config.toml
n_layer = 9
d_model = 192
n_head = 6
n_kv_head = 6
head_dim = 32
d_mlp = 768
vocab_size = 8192
activation = "tanh_gelu"
norm = "layernorm"
norm_place = "pre"
norm_eps = 1e-05
positions = "learned"
qk_norm = false
attn_scale = 0.177
bias = "all"
tie_embeddings = true
parallel_block = false
init = "normal"
init_std_qkv = 0.0361
init_std_o = 0.00853
init_std_up = 0.0361
init_std_down = 0.00853
optimizer = "adamw"
lr = 0.00164
beta1 = 0.9
beta2 = 0.95
weight_decay = 0.12
lr_head = 0.00576
grad_clip = 1.0
warmup_steps = 217
schedule = "wsd"
decay_fraction = 1.0
decay_shape = "linear"
final_lr_fraction = 0.05
batch_tokens = 32768
seq_len = 1024
doc_mask = false
z_loss = 1e-05
train_tokens = 318200000
steps = 9711
dataset = "wikipedia_en"
Each number is 500 + 40 x the weight over its row's rms, rounded and kept within 0 to 999. Layers, rows and columns count from 0. Numbers have three digits each. The size before them is the row's rms in percent of the matrix's.

# layer 2 MLP down, 192x768, rms 0.0655, rows 0-72, columns 576-767
099:581518539518542557478541430508479489487501540519559483483497472491495506518500438432485486461563560488528521469565525490499543534527416557455495568516478551474514542441494496534506485534554546510454571559523521525528486472519519507512500477479478503495481518459497511488517526464494520484460528510458518463501566484585592437406511439465527456499533537464490480436460537502550532520499452457522586509487517498488461589492501518504479532604508459511523493475513467504537495448511581414454549471519597504551428534501486561527450473557522420526518510465509429442505498510514473501
118:507502498496505418501502490497496487503511478487497497510505509498497494343486484449480512450495496491500514472534627490491499502492490498495498510491507514580501500498503488493496490496505503351501506500490497516461505514497320497534491497504498499510505506483509505472506502511491510492497508516495504498658507383448496493504439508493505481544506494501472503487494511505505482502412500477359493482510502517495492509451517505441513464504485496502517492533502494489504511499494461488504501501445491492500509590501495480489455504538503491487515510443480536472491513475480459506
101:508489445471550401548571517521565434527459477451542487519531480463510495529502518487513534483540536472535455486561499407492502457513525576451460482490577471508540473509440522526443465469512417479493486533512443519438454551504470575515499487531483569504494465526501567505610557499448503498498503528486492508526457492428466460445507485415494474459477433480583430518498523462487503477558520517530521538522481529515610525473535510461499497469536488553491433440490538527459501473483507516503477513430507482564513525499469497554480458517471481509527502467501416511481554491567432490
108:445473461476482518609461548525422428494477491522495530492511413478525502456537500413513496482532517467535504554533502477514520474552512536505543503561524481499461566554431506513543562530454486513524516516521528530457500435514469544456490479555480577447480466536454541431479478497579532504493508500475446494486522578535527493557481533552444536499453510496440483559512523487443513455495487518510536495454524565462461522544532509435524547485522482431547556534524477482446494486554553517501408574476509518444525499460534535527484535500481573491464546487501448442538503490471542523
096:412548547483539501511354537479489506495483418513483502483560479556611433457527576539500500533467576492532481543517520520542614507498571501533395579477513515427527511529525527515444487510432538427558446514516487502540486447514506506543504521485527579507566518538461466476482483439475481506499505467536501522552538586464496461481481521497628557534540539475469472489484476497507430512464480522456461511477489481508578446478457509500481488466581453443434492437501484556562540529549493466528493518536532533617408486546533501492587506509526457594554569501494540554512492610476415478
106:416494487505505618524499502545492497503496504549491498511454469554543505470451523516517513513512496469537500464538456525444511503522548605555431351463433501462485471507518490488521573502522448560436508466514564496559531489530532464484470575438467502421484521506479450484564523473458430518506484480513521495426521577566552505504491451492507558458454557521502451411534506493450557554538537479524511522431412457501424484530459498490446523467547479457490450609443511477559477538571483466508524542478568466437527499475487499519480478493482519525495508533500503533497490533492506474
095:416510552422494560436554537492566525476486580510508521462551486505505523516505456583538478553502438479540516532481547586444487454514483546525454548482470586534480535471597514510532555520481552517494522494501514532559526477535517491482466520526498519451510523424474506457534479535555410504452487551485499460507466558525521474557497480572482576566554523440438480491461470496473409506489515550520416498457475525487497460492525513563529523508508502449550443518614382495514497518519473425436477527467522485497437548539548505479452533533549526537488495551558513601458500604476525544
103:412555547536470451517471498450548475451512511479520504462506507585571541522463450504512487471465521456523503504514486486482438474562383506533475539524492434479571522500444505529573522532539564526546553467499532471519477468456503564503484425501479492470510507535518501520454542513465512482511508526464501556527606552508542478513543564606458506482528547536464523483546532490534520488503615525473494578449483465492489437508491589511474439498530500466466480507460479446470440506478587476524463384503493460498548528497510479480452452466505505520502505494480532499561513537534529477
097:508514502530438533522531483587494543586490441547495501526487516568464507531575471479558491478495467542495457542534444514532482511533533552518459567488517465470498546502452552528427499504516578470504519510588532507518532477495483460454506548478537501498528468504474495542589532503349504508477473585495514536437511439495384497497484585465495500436515581474511523519520536444577561508495476523508533503526528449468537512495550499463481515454459551499534458453456593482464452512642551536571437524554539438509565497463528466539489524488493484569507524482522466497461527506498566520
106:522495481494476558478463565501476472490622560464495503526481530458521469492539438515513482502513546463472481522530481389548534522457515431508530543473537478464523469502462522491485481509550482541483526551479497479440537566466500526472455485504460490451505494538456501544510513554479487452496463490466482513508488469488520473506536524449497483473476525551446526530512521480521533466531495480515529471479460529501496570539493517436520482465463574576488405426531546547550472531527570374584473515489533458454530460482495455411463473497498499448411561536525466492500483448523491503
099:526557544502510524537524508420524519472459456471408493476473509526459496463478506501453463443460508522553497500498561470550489489455476572523494507477471518478597512534559455554554494505448554481447478515466520534575498511530464418518543531482452465551523502520456481483457539529454466539495460555575509554538550551638477544454498434551546535453497502486397478511506510498505462483427472544519574580464536493478552474465481433458518569494475466500529419532447483615481580442483441539473541471527490488553441514518468460497536508499574478485518474475487392491479480501486521500
103:590490479517512476513533536431501449522502377487538480504428512512436530544522582448506490534447519531494489511451495444485496501361646466481399458569462445487497484491496481478489492512515502453508446452526443496435456461439514494489540534516490500507491516435537475482495494460512517553549527471453527515531530463541468491553488498517523486523483490452456532537503447499523449536528506502542483645457600544483473486508513545444515553482466473451461518472487530491525449503471541472502484522559475437513397461490458496426435597479561463465529559526530469479516460567508441587
101:459540587478479528569457527531546467434506548480485535482518541549550509531518540451486492503535438451456534526559423567465554456481563520467576506427439509497548450477494515496503508488527533448453469568520473426455548477496471474487550555527518525485503474468516528441516521562537459562536507484497516504438477518479482508594506534493526531559486527398533493477497504536485481462526519544478495436500564495480512471523564494471504481536460519501483546493470500490456449492445546473470435498551521474538489477535535473515493495517529479480554547495518562561496504529497452534
095:458515517506469521471506502459535550509510416461563499459489427493509482440520527539541504515513565495455505460459552558513550465516492441506400476516533526514517574522554496502556481465537485450452518498547455482518431506531470403494562493465556590461477501559460467529486509469554507454433448530532558533501582469489518445449488453407539500513537447497485490453427520494504550451445513477467520501511426520478471491431492502605531450587437469473508534498547420448521451513432529445501507365510474463487458585523465497454547490481472471509467494484547524525526465542462454463
106:468546498438476506541501475471587536523551513477486487493499484513487490577448550472522458522463544419480496483439470494510452478507605556516489585411455526477490571486536488542491483550505477460527491549480499570500492470461550458484488503435447460494504534557556520500427563555534444517489486509471478535501459500499423491562514481456572529475520437453515511524464499498528512479507466526500478517499497569494501476461575519461550577482489469521504490502454453460492490513444449516455471551613445562498446478521492511475491509489424445482489479480538503568482461585488527477
091:493422426548523492532515500426455467580449436572480462469549548505545447394504505482550522506555505446466450463433528475423521500497571554453506574515562462543501518495509525509483503506513514464403498488505506451458535530534463478502435504472492484536483395529506516520382426486449534472538510491472506491498485489524440565492541518515515441486523546588501560552451550522515486492517597485494484576507450453499522509471485502454482453487526543528510503516433508472405426450470529490512530460531480571559477531517480496520515451450504516428481514478513473531489501458488479495
100:549431447543510449486562472551494508555510613548447519482493518479466461484476546561473505480519525492557510489538553495490453482603465460501501511483481513467498492486502525483444551501517516455491423466533540516592485558453469567519458453429499476434500392505501520513530464521537464446472454504558481504573570506465509535439446523527510525477510453491592476473501474496521564505455579475477509477518518513495513474496447513489484449543530506498584578535584521471489512505539506451534520379444406537499567457433432514514530550500468549530546541525449463547434516502545528482
105:442478592469526441439514521477518381528440504469508518497514473530483517455468520431554491501473519522504589492484437453469509501429505472498520444474508421461512520495366471506487489468470482534424511529514512507438451506493530462502487516437514462500497506529507459445498500468444439462489488532528519540411526462484494477500577508504519496502500484505473498498500496509478605513503557498571476519467466531510501497576496495403485465484515460506470467499531516498529500547462466505463458500482454524455529480448494495504339514510507502487455466465509391412529521463496405561
096:520509541550489523496516545449506514505505524607541505486498547520440505448471465497519518514494542559487484373526485550466551500449463433490450484486498509594547499505479494493471514523511510459445572497521511569582421492486457483506514443531532503489521513459528541491499497510520518511486514494563497453545539601487510500486496502467575515551547466480514573474476496541555583493489541508459429458523476560476486474468570487467504469540482535510486502631510507477483548511470458536467568563539520483499471535585535503546544558522492488503481520508463535528448535549474511484
108:373462521520523473436458392486429498508441536467516501447496530533520506527519382480489499449520515465547512463448502484399455503558480460511535448527524533470456443488553478509538547483479490437455509536498519485463531487498513442519491405476488456471476476507525547502567488502507518526477504532563530496501528468512498508482536526525511485524519477505474561478493512489501518552502525488454533441543571485483547578539490511477513543521467532538508517558455485560585496452456520506476451519503517507445486516480508470557526568481519466462549536454484524486477490547451503533
100:577514454584453519476595467503531509520581450523481506459564513496501460517560549522464537518471562491439491519475438450576431492519560526449424483510546510544554465521498504431532514570489450513506474554553545486434497500501487480482505454534444503529496440512468523520538574534595459547480480551428496542512477532518440480519479512511486508479489565537489526561447555488547496502510461520452526454493434521475520487525444504522536547425409501493491492489560490546458437455540537512552493490541492542531535502488493468453482496488481455428544517473533515510534493363510511493
100:480470515498506477499441450512469540466505380506549479508481481466501549557510475515514483517514468508498507425508476549496442484444436425553526513495464508499514491487518494498529434507529565473528547498480463519478513607492491484505490494601478484467510531470582535506610512510534517470508460509559495472462512433424514495487511575456459534556557486513540493472527496512458545543480433465409433600446495547518506445559481538555481446450442494563480430479466444483468533501462446480528556489474528447520446511503496518535535482496487481449493477485489500461465519529505526439
091:584526530520482500506529487528492545522494480523435453563485463503515488595542562530481491512504422515479461473492449584447432477555595464545523531483520549495480447504538436491541543537528537522545535553467449462523549481562487541447464536473566472483537395492539492516438422520506493486468553440613457489465492478546578437501533549517491575516546408512594477506547513488435534524469514492475467429544510538511508481553515493552471540461535528531458506532538562567507505494481464542414492439511475519580451490569528503527623496473466480515529482481563527568467511480478501521
121:486491522478536483491500491520527412519491465486525528511488520551485480473482531470457543493520502521494588569559535497496518463535486513522493495507524449489505543532425539553538528501509502440517512498511528507510524502506403473547531493504542560515553478538486530470528507522507496498539495517546517574510563449490467514495354474476545528474559535506461483470542504534472537529454485501391530527519486472496535509468506477445491518487521441450505469452452509539504544520505483530456492520375522521460500499516524504550394529532504544509441534386479529468543519445478446536
101:465505524490493561495507518534480496514471549415503503480474521478461488533523511479506507521520492483514512462463457534550469449491462500446511521474472491556490397508514452511441476492480550519485490513489551546420555586521521530481509492482492530555493575504475487483470472443503565488443540474483475447494469392504457569572513512585587509543545490499565495541495425497447441491531473515552522460459536448507536402497566478483494486522453500541532469514542633561438419529494489521469570503636450484521491492522459484487461491512524461491379547514476443524505480442516508488
101:404484549553530512602518497461543549565502529449477493503453427497532561481393533548496529498501420445483467511447552527485494463482553489445542433481465552517525486496521480477555471509476487503542547433434448479518487525593483407532506519438511426522483560537495462511490508503511489484491360478455519479610478494530463544488465497526451497512555455440480447436545482479481489461482453495480503462472488507475484482468453449542474456510505475492504616493448534572443415450524485525520561524500577472416497454497582588587498442500516513496496456525491508496510492487477485457
087:553456479459485478473457453504463548445472426532536508509470468498468495460536420524532511548470528502441482524485473447442535516481418477512530446461550542499598506509488552516452502521507429623561407530523485526518474512548502557489497513464531453504490512530554532426489459495386529459497494523469503486495453501549543560538540464531509539497534445484537443500532495484539499481526599546563529466519477503478488480488507460496458472514470510478551463444478473511511559564479518476506490603525532470541493616434459466508494481473498526529486432505571387482459468534506511512
098:406549497540514565531495511517526523479434477485441499492547504513445479525455456466542476478457442475546488499541511498432431485496489531504579451472510481469530516548492495542466490498482587528505443523423426523471438491579499509477473402515500541431494520467526491493506568468523426485478544481450479508496499539514498408507442383460546514473516540512539521466457503524481533527491425572495514543436569465487532474498510476477510607456500545468501492452542456515616492515530522443512494526476483530565411457563604420543441527489485481465415532519480473464481446531451534451
103:569567476513515576520454527554525528476411527552476493455552511544473530480466536568517477495500593483499498543537444531453424512503496518503510474457532521482565491506545507550506578500436528589469466518476489485508561542531496598486513476504511480470534520458443518526568564522505431503491455501526542501421518427624469494551512519466459501510486453568590429482499533497457573529484524504515568492492439484504531542527464502519508462425509409390439485542535526500506569531451491542524520536487477554506583551485465499534542491479479535513528524539524455516498484593490483488
101:495571466481565529494585530473494510499536534507479486497505473466478501509496500515487474542527466518537506476458457568495554483523439489524523489434457478478454432537571498557527553505458470412404496524487478502439425399505494557522484493449499432509529586494542560537501505502444584512545487515534505522488488511496574486456470539477532516535504534411489502499535502576519627497511554562511516499467438488484436444547493536522548552494545549494534505558516488542461597578433513500464533529545514501434427481432484490522518540485476472553482495523527510448468478489480504535
108:563580524426478513557407548493597486471514555568493490506531497449475532518510617435469512521434539528469523485460486477485541435476407533491526559436471477409475485513501525515474465486433521431498421503566507424538525575593526362513516480449571528531503459492492475488411439496544462541474484466469522505459500517418481557496587516473530515523530528536557463535484502492519505401538516542504488518532502485497547502488543475506498510448491447472458485540479509497526508560486493500473531496476536574472449452503545507527460556494514483577514513418458473480461503613523517555
109:454487529492493513486517531518480417448504444439555508525501463508505453502453473446505472542481488476410524452529449452496504526456520447561541468471469499424473416461499515539455496480501370513564546508563504405486452509484501645482437495574499462490531512498479431517501524520536465493492589462509530494491485404439533463456537562365558544493503530470457483446472503468509528501519476460490507494499419464501500525481482553450494453452479514414415501502476536505466517524487458455566514580496522488463500490487488531506428514473470533535468504476516528461533482459533506471
094:464500568493517586545464466487525429483474516526520538477517463461507496453533580509531489507509504467535477548575477429499465480505429503451512613497439489451537530500457503498489542472517519530474504495466510386432556528600481502461524423413460459544482525482464465494474483485455400447543449476573511467472506448574525515518456470563526501524482549560558506480497510464478468533479479424487488521530444512473474452506490506520487532571508480553462511547546557561508531470435507446482516435528437485509479542521532484414462471493454522520501517569502480494509457442459465503
097:532480516515478457472531490470490511508558448446468514510498518459489512498454497445524505458496455521489555526468491465462534546530491474554538384494508513434459507492451437480516485503519538488513493529407526470500477486530487440517465510531464487504521526556530492518573492458470541485471565471474548554541481551505523491438532582594511506454488454487472519561532486484481417490516421506507518491498540441531486497412496513453480485556466486659474439491443473516517541556496556476517506481458437521460574465457507461477502443474518510528492481498508590464514548481499510532
101:477465471396506396495464501569464493468440469502429508483510536474403530514491538453539524484503468520493529526545573484476583493528483459517531469435577528505487427515536481498556511478457494522450450525434481490462479500489462450502491514460532583467514440569515526510437494554462557439459483542508493498549512443557513532448556417416440530467533485467428514536530473476509498466484539485455454432440522522482530461533520480574498510501520499346515465443495461532553538505584496530530465427520448553434478466494562544488544580513451527458546509496490536484498511521507591509
089:489541537541443493510558522449578448464524538501521516531516497458498514500500554564486497512430458517503563524499529515514470459445443525523548472481499492478502551496476523455539522456499526512532453457487534492562498435508519494546472504581549510506531495497507472507560485516552474568498493569485516545582497577554513508445531458414499472506463452503483489494466512496479448522508554537520451649512425490522499502542451578522497475525510483522497467455564422483483514546482460522526472487443470492500560501512495446514468519471524565565445473588546615517509501463446507553
096:556539507436505534470531541497500536456512535519484487511402486477593460527520633529450482496455453526465517500514514568490458450515485558578434357444533417485449494541513498503493466487522534514500536478477446449628487518516491569489476575540520564506471494539523497490520472473485485523435516510459471568405506496521532529520494520515524526516479471541480504531565419505524523460481445534481503514493489442494533473506486518585475493474550469505570513471527430513563588502468490438550509523567549545546477503531460552442544443508496528491462480512490444538529501478524562493
092:501554455481504514465515528537518479549526519460542473499572442560439487498534468470491483477463507500575473463521530435496542503485594516488437444490532570588480494506474466509448490432447499447499542482459513487349436480464482571475528494486445549468486513507449507473567523505502517493471514450486468471487530442509429497458503456512431517441522482527489475554544515462495492481521503525522526495510446482512561450560510531461508515517503529438557472500563498418440460513506492485525391435512464531477495532483537517550506508493477548461530537453481415422520545450530471516
099:425499496520502464522539487643510570528469500441528504458484488470433507447526420579510529498515512489533497500467522526441498503559490556559534576560510450433518495507506497523515500485495424487538489555558479541516516543518463467540516487539477555435454489491367480530541465494441534428502496521582486448481525567480548457467505494515505513524476523560463520347525478466476485571505541536484502553517421465486469514471574535477483466511494533476526482537596512473484512467512520501534491492518582574557517508516476494582590509498565522469438481505481557530489432593473572506
094:578432529522550550537547483458538551548475545460507509513547487480574593573479474535514491490408559472511487496499519540540541487574522457495559460458524494489544514478475463465481510491509538487507479518490519482542453462549507603523541468508450633503521561570496504488507484468530449549506492414524496501505526522518401440518471436595494501473430535465474532454521521525495536412485482523473463528502531497530487472477489446546473538444523535492580477481426482512533523445521505412492597453547535545549525464560513495509534454536447561544513506494528525535502487492505525502
093:502458474455539490491548536465535570528493494460472490493436577494515501503535491553493485538557530544550488496480516526554568488399528535531494655568521484528578495484507527482498466568525522535450547472429474535502492593501540503500527566508549470544514571487466484530445565506537504533553485545515507567535534527479474465506510473557464493488512480506506530553510496498508487518554466544527485516560540524533569491463504508583469541519509473613444510438484458515429448478557465467550471468522483390537438418491499530447489488528542509472400525550474505644528547355496494525
106:619549546468528484475489416483494546510434438525549450534449485496498433553562508491494530512585514585493471475434465533494452487479533563514511484514472519517489506485490456560573546556477400473523521500548518510539437515526513489527501523472502477458526518547582552524523514517440493478503556488526483573503531438507557445531546535492509530508455525500545462484509533560543525515519544580506510475519472519514510478462479476495547510475470501454513515523535438601453505571503539495499363606525452519511529472382419607477483446488459510466493541478521526508496511496483468536
099:501491519538511523465548511480523456463496529531494487522495577477455537559411483493506482501475491495487511506495458499522557514407440458508539507487530514519453485451454492503506492492492538518412494523636499461513456544516529540487477513467530452513461479477514482513419556463435522477515530411464472503474505425495434554522515568537449533508530484499558468564523479520539424506488502522497458458487473464483424439470462624478503494528500526486548529479441563515470446545455490520482613477530435528430550559557573467504515425478496452491459503460513511505529494542507471542
097:445491532512482446487488483527467542413444513550517524514509556487534492477492473522491476500531537476519481491527487532454534538563476548547465573532475503552531516449486521496450478530532452497513498551553513496527508552477492293524518528491494557510464514435622508513405461542465554554490478557592505469580542432527604543519517527592491486483518441456545474544486511489512489519493487473529517503503506519477516527519488575476505508501502552450514556460473518525424554451491532521508494496460513538546524548506483493569589502457491519529492481532461435522482500519523476521
105:519463432490459457546412517450468561471464494442494473515477479492519514545503438504481490519488502524506499565526508615538453510557327450437506498585501471509457560499529496531477528530517505510551501468512443483542553419478507544526524560446520500501490467499433472494513463489518495554516424451532490512516501494460469556481467456489454427573481485468562516506508516516453439496501499450520456472488520575500507534524445485582511527463511505578513530442417505467444524438465456489643520297479514510471556410522541443476540578521555471554522503514507552519502493432543544483
107:457521474470492435559620457506503413507514545501459495516481533494527511475491518488476497474493550486423522422506423471495508522523551514500490461518518507468544494456527431504534455541496546538453505524514551472551501529523520420509489504474536462534497498421501523501461555493471463533487501458500497529461516532512502517408562499420501482499515493497527485490541505477541468508532453482532457451511485529515419526496531437458520388427434521513449537491537503468595461479440537493531527545514441528463511514449477458539431481497493486483527519532517484404413562471521496465
101:590423476452496575513438495469410461478453595542522492538575490465592503475507428419542524525411516495489474431533517494572447548446474433512606483468507479513479499500470478515491577504485601459528497495429504524528485518495454446480517478539416589439526470547488451484495519444546549485488508496486501472541516508493491501510444537559454478495491510454511491473522527517470516513555616490489526522521461492534531479526498511434507564531512522578502549531521493522526522480464536469456496480503423539510536497453460487564438464517456501525493524519569538434565516586493485508
102:498522470529549534494502511545504523473481533406564539522542499510536497528581455536519498524481491521441531522561563450568537494479557490415470595611527490496508469489496469516493495487505508519499509436530511503560525465476542475503450442446509496489544528525477529513542518491532465500488523465441465452543517463470528525572575502504619482547473537498461517444475515513585458501492547573531465563536452484508519602505582435470540458506460528521565429463576486471578513518530585559520544569492531465445457479526528519493517468513427482519516500497437454485447502507474448463
100:411501492489524468486506481499507520526508582434501487495506493506553532511467516479517447494469452466518527479550440495506490483503447472504477556409536552476472456481486500557454532462456480494509522482489528464416627441521490502523486467460517495501556525473483568554490532528514474487485443461501496485398480417479487533488500595519435474504470529512505413463517551481465532513520551475478406491515439487548503506495535499521492520525442512500433503449502547498433521423482444418564455435631534482459521500466495528579516569468467487531571531464531501464540500524495523476
096:499477503494495471530542530530496472489515469590522502520512508492471490536498493502500509573534457501482480506512492470516509521515493518471383534489489512453516462461487513521474499493497476515547536536545515509451422523428566422543504486537528492475496496515482535542450445448464572449556507551451515438480433446537441525493547457561511493471467441521491579496445467523472510505513559503527529423517460577522473495558424497474446470381478494612522453515486487506487461554546579546440597482539478435523457448484503550486493495495456500440482548480498414479514468583556507550
090:551516552492488497553502500455533492501449421496540520548441544561577460488523512552544458528457539460469450489453529521389446450485574367478498455530483457536521414533490506482485467481479491420534481477465460441535473493509494504471539492510485563509475481468468556499441525464570447532455561442492534524520499415525509473493534486425496472511468575538494487444497515522494561482556504496533445482482548564512635591556491499484576500514511567470493493470561472536502498452471557406404440553511511411536437471534437515509501489526540499494415473500523513493512515455511458530
097:569519462617490529495494507472492514501613387510522489474501469465484553546508519501489498531515514541452486481432498519454579531467529528538536485495445499536451482542499464470465435520481453436453514522501480469408532469516488527507531479531528547574478525459545502497537531485429539494469527474512486494569548462447599517544493548470473507501416462412423531463528541496589539504542489503478509494538517476475470501490570555564439500468493538483568574523554560386496471479525545492509519449545454439463473517491483485519502566481487491453547466555522566516535508578478462568
097:528461493464472548516463532544428478448538564461492498498487538463463565465545477528505454474509424523503521569485503476521456480500418564492459587546551446502493541499472506497511496487504580566415504496549522484518519491550528538490532551453508537535490504504498525524420508493495492506507539546474521515490533476515492512415515573444440461496520470505487404559507550513478557505507496497536444495481473581525471552495409487451501526544531574508499413502481466557548513483616555432561401497503507442396598527492509485494438491504525463454443532484508489491514528491513487477
073:517535517469509471505469521480524321481479523527494498474536525505490520419520518423457494426512491521505484504502425415478493532556508515513464483471508463511514459459378502485531468497502475537473482499481531455398493450521456486454486489508482485499450482446486473386519495502549465489497498490495532475487508454433502482507469503494468492443489506450476510496471540452507455514440520493447492491493500455425523516524448517393536497478523525532458465527492491500525504469508473515564509487428514497500494516550519487494343505453488495504437502407501474417520483442494376501
103:473523496498468511534523577416542530449481564524492486472446517489552519507500602565498524524552455504470520502449502509557414472539413472515448447521496581437472431490549473425561496493501504487510474495428512553433462524485510466486485555471492503523486519412543474495336439455482576491444452512466485526551455518485549467538461427397557499516536512429476486519552468486436434522488502518542515420523520517483559526452520560526560468476530530476589533567473428558485474566522430507592541490468487555464447538477529498455490517504539516494554560483497474505542514517492475508
108:480426443424543519440509515489373519491454464483484469543515475462416475509528457503499510514507535535503506555511495497505580489611540506523542480500487531506491498507468540449506506469434522491451504519419445508485604534540498466526422529517496438478543485476567440504442504482506535481514552469460475523519465414532584513397463479532477479458450425461442529478515425496529495496544456517549512484506528503541523530493546527441480471523520477508447499509451446566531539487550541451535524615461517568491410463416438498495508428473529583389460509510456416486523505451510561513
099:575399501522434519475444546523461519565460530504444497502486528423510516477451541539566514529498417518557500449489423516499488484486509489557506484478445473493525475485478520484494485535499404497543454495434501454477513590459512545532504474435519503526483520512538460469383493513502491448562513525512506533474481542491360531577554440467506458474557509431464533469517511497479552432473513487497414497547530513509456479447550456557503521491574512499519451505483518399475486478514410406461601471513556495540496421520545451428494485503459504460540500512444517515461482394503551452
091:316480471461548542457490386531511488436429536480468490444490497494505463419431468479456484463486488524530483450487540410447552490492470498407486455438532516544485442481447459498451433496522502480584454446492473479509393489494486468517513457466470432497466499475507479506463471491512544467477447476577488487450552517466487529442531499530513486525481452525477490590503501455504533504476498517476458463538459525434470479518454518451495470520483399417562506488444487508502479484499469474532527434500471513431495589529471513517454483492503440405482503476453505471472502454512475484
099:503522508483472534563351445475520507440426461508466502507462479509445543503491392443481564450481446493566492539517527521476571454527372537466518512476548578478569475496534596497494561497482534519512449500507564472466512553542496439513491539509535507485447541529501542505563454453540457513446477500544431533481472524463503488521464414545502482568512534523542454542522504543409558484496529488468469400524501517480495445523399501475500536552518501453566446509496433538483563511450521503538597419496544475498481578543573504506521530491489523572450493476534535450545466572451552536
094:469528515530515461513508514552519474537461530523510512429522462495527479474565481484540467565536515472505527482436529464575382497419599457497466373548484437529478524478531501525503493502521507521519465476525497514480521476522461532483448480526434528497466480534542493481469485568539510446487389503468494517521542506542453512508514489465524491537463526547525498369437511544460499420457444464522399578489472479522495551514466466491473526504444503549523446486645556497598440548459450573526482435545496447608468580430444484417499469472503481553577476486480517441493483422507472534
096:475570474442483478473386507552505551463492372547534470503480478483567467430529561542531489520416466424541502515490452491547437544515521542490518482474521516437509470511530519495507460521505464530495518502555511516427484421500500451496472430469516590489543438453496522508614487481449395536445441469519470510472608507444538447540477553348514512512504570472502524540459469521441549499516507485496452490561529481496521502494423547496525527475585471469516451507547469463543479551512500511603507456575496564528535487481559458471469485513523480518520592412478501457547475582487568557
101:510529488474493528499553481514483524384519551491487517558481493465520519450472418547465503510494519541462489432485526610544457482490438540479564546506456444569475468467513557505468459461456482501529564462496489538497536436541469580490539519530511517563498556456513452489581493447388551504451535569468481378553513458419463482516468584424509487488489500575479542467493484474494517496541454483491500471495479483501497526523513501551519535517520506467545560535602513490482535510493466414507607568457551504575393527453504506561491519513539462555463438561434491548439482444507460483
096:544474472487482505461592475524452546448488511425479493530465528493470461527568427509516516518505421487523474458507509455487509577503406519510511530534521512508488525527470483486498485502486549517510466504436532617571451559408527452500445532508519444535522487447553457490451440490577557482460499501458489500492413482528552493555479502482378520474490487495482488549519439504479467475508507496540422499492499509457557555534555510515487485394431457413555524442372503535485558453480441505498558550511514533489517482454493452528462511521455527475531455550450447486507511547546516523
097:551453531498567502497506493500504436525522531493413509473528474519485509560504510443470497515507509532447527421517431509537516520471491456476565568511487436496486530497528450481475464513522603500522532498478513501491532524438517507467493474496540438509455519474379541550544581471552496507516466422498466498419493548434490421494494515643470488548570433499503480470534480513478504539509514531455484485482526586505525526451519467501456476456427446495451501461430497487438410513500507538395516541544515503494446517459439547501489512492501537406448528471563491545518503463496421449
096:490476509510440465492501525556495448546473563450580507470484480463430487476566492539522473533511562482596494491432511527562485512484497545521536526518521526495478532496499496517457543498476498496424552523559495516498523435510486532468563534508449493496498488476496536473490512500436526474477461579524511460520507502461376505464491453445471494533445453582523549493434504483448480490531501476528498545560483545471459477540446490558568444534488511547556451497549453467459519490387482412559450476480491412499532492542560498444503478503482559541520498498551488483475528406477510537
117:551481489516540509516483444543437494561410438411516476504536518482516581441537452518516518524548498471492502515533532538450412528477588522438517536532500490514505458491464512509505475478490438464547632533554500429443575483468497549461499522500524508476507455555443473483497529516587528454491484586508534468528506539487559478472519477429478457490477534549436524427510493496494552475516463487458543493491470500489503540481502509463525526545457507455510497533442488493464518460482525495514508575531530527497445574450458543493524531482500525516417494462509502457511524522536458447
097:541447445521526482463482474496455497571531491492501501546520508556488459525556510510501505538428427511538465489532526433563449469526502390479493481558502469520491484531499469478500592463527498497529543480501475525495510528538550494531489458502447493513520443553484512495479513455392565533457439539509509485465464543429512578449487393503455464457499489509578482560444537520520465478550521518515545555499508499522465546464502478487500460451540452431531567484479552523505482518564475490555465408459511504509455381550505430527512515542518495596416525575505499494505482455495549500
101:558513521532538456459523527445399544505527406570541491462517505419540465506540399493456496474458563485506511524511472484479538500476375463473483440516542463526457524493503584512527540492514452495512511500533491548448559469434536517506512510502505529545548450487551519529537520559536484496490597491476536450386519486471578506391436534486538515475484490543468495503494548552466470524554548456488513441522489511519481522479492461521474461534491463455457476510474463385433463486472490562524431517487489460470563474497487423547520513491524416427531463484438508478486474584534575482
105:525497546549480490514503535553585444483511418426546504462498493553478473464430589472473472487473476501526510520530493495549486527470445482509406465537585497502521495488495548513543534490510443532478518551508527469440515484556499515490555547515530500440530492471558439512459542482541516561483437435541468533457437562450510482578510491440535520508545488536472528520525513489448520459460517492497512458507505469517478457480440534523508515434515471527472445524477512546550458457415461523480569453492413493513536540588517487487503521505492454529463567465526440495502503397529512579
097:408496580582497436512528451480523494557518507507497500587546545492512593496507539541567525557559504521478476472494486508540462489484453552473497470501516560503532514475541469421591504530488487493485485526557542460462491478523497496532525519505510507520503469528505488488558515417518458525531459491489467512486491517500443554497550531551524531489528507549460453555473516546545446512522385524464453528501546557416532544551526458545487519432458540502541464519518439582443523476530440474514489449577485492489442494505417526493521472475507526531549479528535486524504468527479531448
095:532454511519482535490564455456453504541598483562463516539487494492492500482477514477510526514527482511577495485554466542526527514495506484502555464550515501523513516531490520482524429478545514463535463499559484542539546505409471537470511500513542538520498508493451522499485481543414547485498510532483494544422501485518589582488492452497476531546490490535530448511485518489556484511473478465515494477481547479530518488512537446500490505519496488481481588465388534384496542579447496423530491515476497454451414579605459562536449541455474491489426471515506408513528495464540353488
100:420439527488469501416510517501514512596496429467526506508504514539495448432514498602491475531482476470534512513530474574454504536533613479570535584491523477481461517518507496503536501542487559484532518489568500477561526525489495489509418493457518478461502503469506558485509487468501581559505497523485500562537502541440451540441560524550458531517488522523524445474469506497524536454508473483506476563503520500495441510486509510611530462575424497439547427576574544417451487581506563514470473406521492502532573513505487484447494506500440497465481517497526579554532551567475521536
098:609543564526486570534476505458602483455460589569459500496415443455513447507570454549444481503531453527505516519503483567514464488511451454549501421519452536444525402476557446541579491477477475498447486450517495522559480543539527519510543532450500520416488431476463476463477526508542499484478512462488507554501505521529585427457466517430475483518525510615549523478508478499429473551527442533560482531488466528515537497596474551529500524471528464521500476571505512520520511536503515503448512465498539486597501485532487526435490455498509522484519483518532560555469503548498516542